config.yaml
num_hidden_layers: 15
hidden_size: 192
num_attention_heads: 2
num_key_value_heads: 2
head_dim: 96
intermediate_size: 384
vocab_size: 2048
hidden_act: "swiglu"
norm: "rmsnorm"
norm_place: "pre"
norm_eps: 1e-06
positions: "rope"
rope_theta: 5880.0
rope_fraction: 1.0
qk_norm: true
attn_scale: 0.102
bias: "none"
tie_word_embeddings: false
parallel_block: false
init: "normal"
init_std_qkv: 0.0225
init_std_o: 0.0041
init_std_up: 0.0225
init_std_down: 0.0041
optimizer: "muon"
learning_rate: 0.0133
lr_mult_qkv: 0.7
lr_mult_o: 1.5
beta1: 0.9
lr_head: 0.00449
max_grad_norm: 1.0
warmup_steps: 0
schedule: "cos"
final_lr_fraction: 0.03
batch_tokens: [16384, 32768, 49152]
max_seq_len: 256
doc_mask: true
train_tokens: 390100000
max_steps: 12208
dataset: "wikipedia_en"
Each number is 200 + 20 x the weight over the matrix's rms, rounded and kept within 0 to 999. Layers, rows and columns count from 0.

# v: layer 12 attention value, 192x192, rms 0.124, rows 97-107, columns 128-191
# o: layer 12 attention output (transposed), 192x192, rms 0.329, rows 97-106, columns 128-191
v97,215,222,210,186,193,200,212,198,194,157,251,219,242,180,207,217,200,178,180,257,200,195,201,182,183,199,214,170,184,237,213,201,214,208,215,184,182,183,203,209,218,210,193,175,180,199,184,190,173,188,193,230,204,182,234,190,203,190,211,222,225,160,220,186
o97,195,230,179,198,199,196,194,195,218,217,199,213,202,202,194,190,188,191,222,216,185,228,218,192,207,193,184,211,163,162,205,220,243,202,176,198,222,207,196,182,163,170,170,165,193,230,183,183,222,204,220,201,202,192,211,185,181,216,192,227,210,233,211,212
v98,199,222,178,185,202,178,186,177,160,209,192,223,184,197,203,192,178,223,203,152,163,165,227,195,180,174,189,194,188,192,210,247,199,190,228,178,204,198,214,199,191,221,226,197,174,225,196,158,183,215,177,193,228,193,180,200,203,189,208,196,195,206,169,216
o98,202,178,217,187,201,192,203,187,199,223,186,208,192,216,207,180,223,201,199,234,264,198,211,209,177,217,230,227,203,194,203,175,214,210,201,198,201,196,169,198,205,201,167,238,172,241,198,202,158,185,230,222,198,159,211,192,206,207,219,176,195,197,216,238
v99,202,194,184,191,175,184,204,166,188,191,204,203,193,191,195,181,204,205,228,185,223,197,208,177,163,207,175,175,180,190,219,202,178,211,190,165,163,238,237,218,187,219,219,231,187,199,166,172,218,206,193,218,178,204,215,209,203,204,190,158,206,228,189,245
o99,197,201,211,140,173,213,206,180,214,193,166,216,181,226,181,173,192,193,225,194,185,202,188,241,194,249,204,174,207,197,197,159,204,203,162,211,240,171,195,202,178,176,180,210,198,201,221,199,200,205,178,196,205,189,217,211,209,202,202,269,208,212,182,173
v100,142,192,216,176,194,187,237,186,207,160,191,173,183,204,173,200,200,205,184,188,185,195,155,187,215,200,192,219,216,178,199,240,174,189,253,216,213,182,206,203,212,188,185,190,183,199,219,166,196,182,224,203,199,232,171,202,202,183,220,212,164,194,217,190
o100,238,202,218,211,238,176,218,206,165,233,186,209,193,206,218,192,225,211,202,178,208,202,224,186,177,187,202,188,189,192,197,212,212,222,233,238,218,197,194,193,163,215,204,199,205,208,213,186,211,163,196,209,194,171,214,187,212,207,172,209,193,167,197,204
v101,229,159,190,208,217,196,190,142,174,176,185,179,168,213,238,211,220,193,211,187,220,236,154,205,223,225,195,203,253,187,202,198,192,198,191,209,213,161,170,220,188,187,179,181,225,171,208,194,197,216,171,189,199,219,201,207,180,185,206,219,214,173,205,219
o101,192,181,233,202,206,214,207,193,212,221,191,205,212,194,183,174,189,159,202,174,200,194,203,210,236,206,194,211,193,179,219,186,195,189,192,195,195,205,210,221,170,232,222,178,186,206,229,236,215,207,193,218,197,211,208,195,203,205,181,161,210,196,197,198
v102,199,239,195,190,187,201,200,176,196,204,207,195,206,209,214,218,188,183,164,186,229,177,178,181,158,197,213,174,208,206,193,165,183,223,196,181,160,170,171,201,229,210,202,225,174,190,222,171,229,183,191,170,167,188,180,216,191,209,208,193,208,189,171,192
o102,162,218,166,228,182,234,232,208,194,219,213,185,193,179,177,174,162,207,188,252,203,227,197,216,174,186,185,177,187,201,189,215,215,216,241,217,199,217,198,224,197,209,208,209,207,226,219,192,198,220,206,221,203,211,186,216,224,243,165,190,203,240,223,201
v103,186,220,198,166,203,195,192,181,159,211,211,200,218,196,193,189,201,196,191,185,249,162,199,158,221,179,189,137,218,188,201,219,208,207,216,222,193,175,192,212,189,208,196,201,211,221,216,199,200,198,190,193,240,212,196,220,196,205,220,163,160,189,179,189
o103,185,208,214,228,220,176,212,242,176,231,230,197,171,177,209,186,189,183,192,212,196,209,199,202,157,221,205,209,213,178,194,234,225,213,155,194,178,180,216,217,194,198,202,221,183,223,211,186,219,182,222,218,203,197,207,201,215,245,182,184,179,222,199,216
v104,227,186,212,187,223,196,245,208,213,228,250,245,184,221,166,174,201,183,215,227,189,204,196,234,191,189,246,169,204,232,201,182,192,193,181,218,176,199,205,206,196,191,186,206,210,198,180,215,197,151,183,179,257,191,228,194,212,203,149,187,222,164,221,191
o104,164,198,200,207,157,150,261,200,188,186,188,196,197,223,215,204,170,221,230,185,197,210,211,172,218,207,204,173,207,211,209,197,201,153,210,177,202,202,197,242,178,201,173,208,186,222,186,196,177,216,188,140,210,168,172,240,175,200,224,245,195,225,219,227
v105,212,211,209,201,205,212,231,206,203,204,176,180,223,188,202,175,216,210,259,177,156,184,190,224,176,194,224,189,204,212,230,226,224,205,181,218,203,193,195,195,212,205,191,227,233,199,185,195,187,203,195,249,208,225,192,211,186,260,198,225,188,233,199,212
o105,189,195,192,185,220,208,216,175,179,206,216,223,198,204,188,220,211,207,210,198,202,190,201,201,192,202,209,223,176,208,181,217,196,210,207,193,198,188,203,223,170,188,178,221,183,182,181,176,192,217,210,221,199,212,223,215,207,201,225,219,210,198,199,198
v106,203,193,222,211,232,206,209,230,167,205,189,204,199,198,234,189,207,199,213,201,196,207,202,199,189,230,182,193,202,196,163,204,191,213,173,198,202,178,187,205,211,217,175,213,210,208,192,230,167,210,200,220,186,238,200,209,199,206,197,190,194,218,161,156
o106,205,215,231,197,194,196,189,213,189,188,228,202,219,253,204,191,174,185,184,158,235,210,200,215,237,239,211,186,189,208,206,192,192,187,192,199,237,185,207,225,199,193,180,194,187,211,229,222,209,228,208,184,209,201,214,205,201,204,194,157,209,187,195,207
v107,209,190,195,159,185,226,218,213,198,186,216,184,218,237,216,199,166,210,212,192,191,224,187,199,191,215,182,211,185,214,195,184,230,184,214,212,214,213,206,203,189,199,180,222,199,203,215,219,199,165,188,209,172,177,211,179,176,182,196,189,211,206,185,207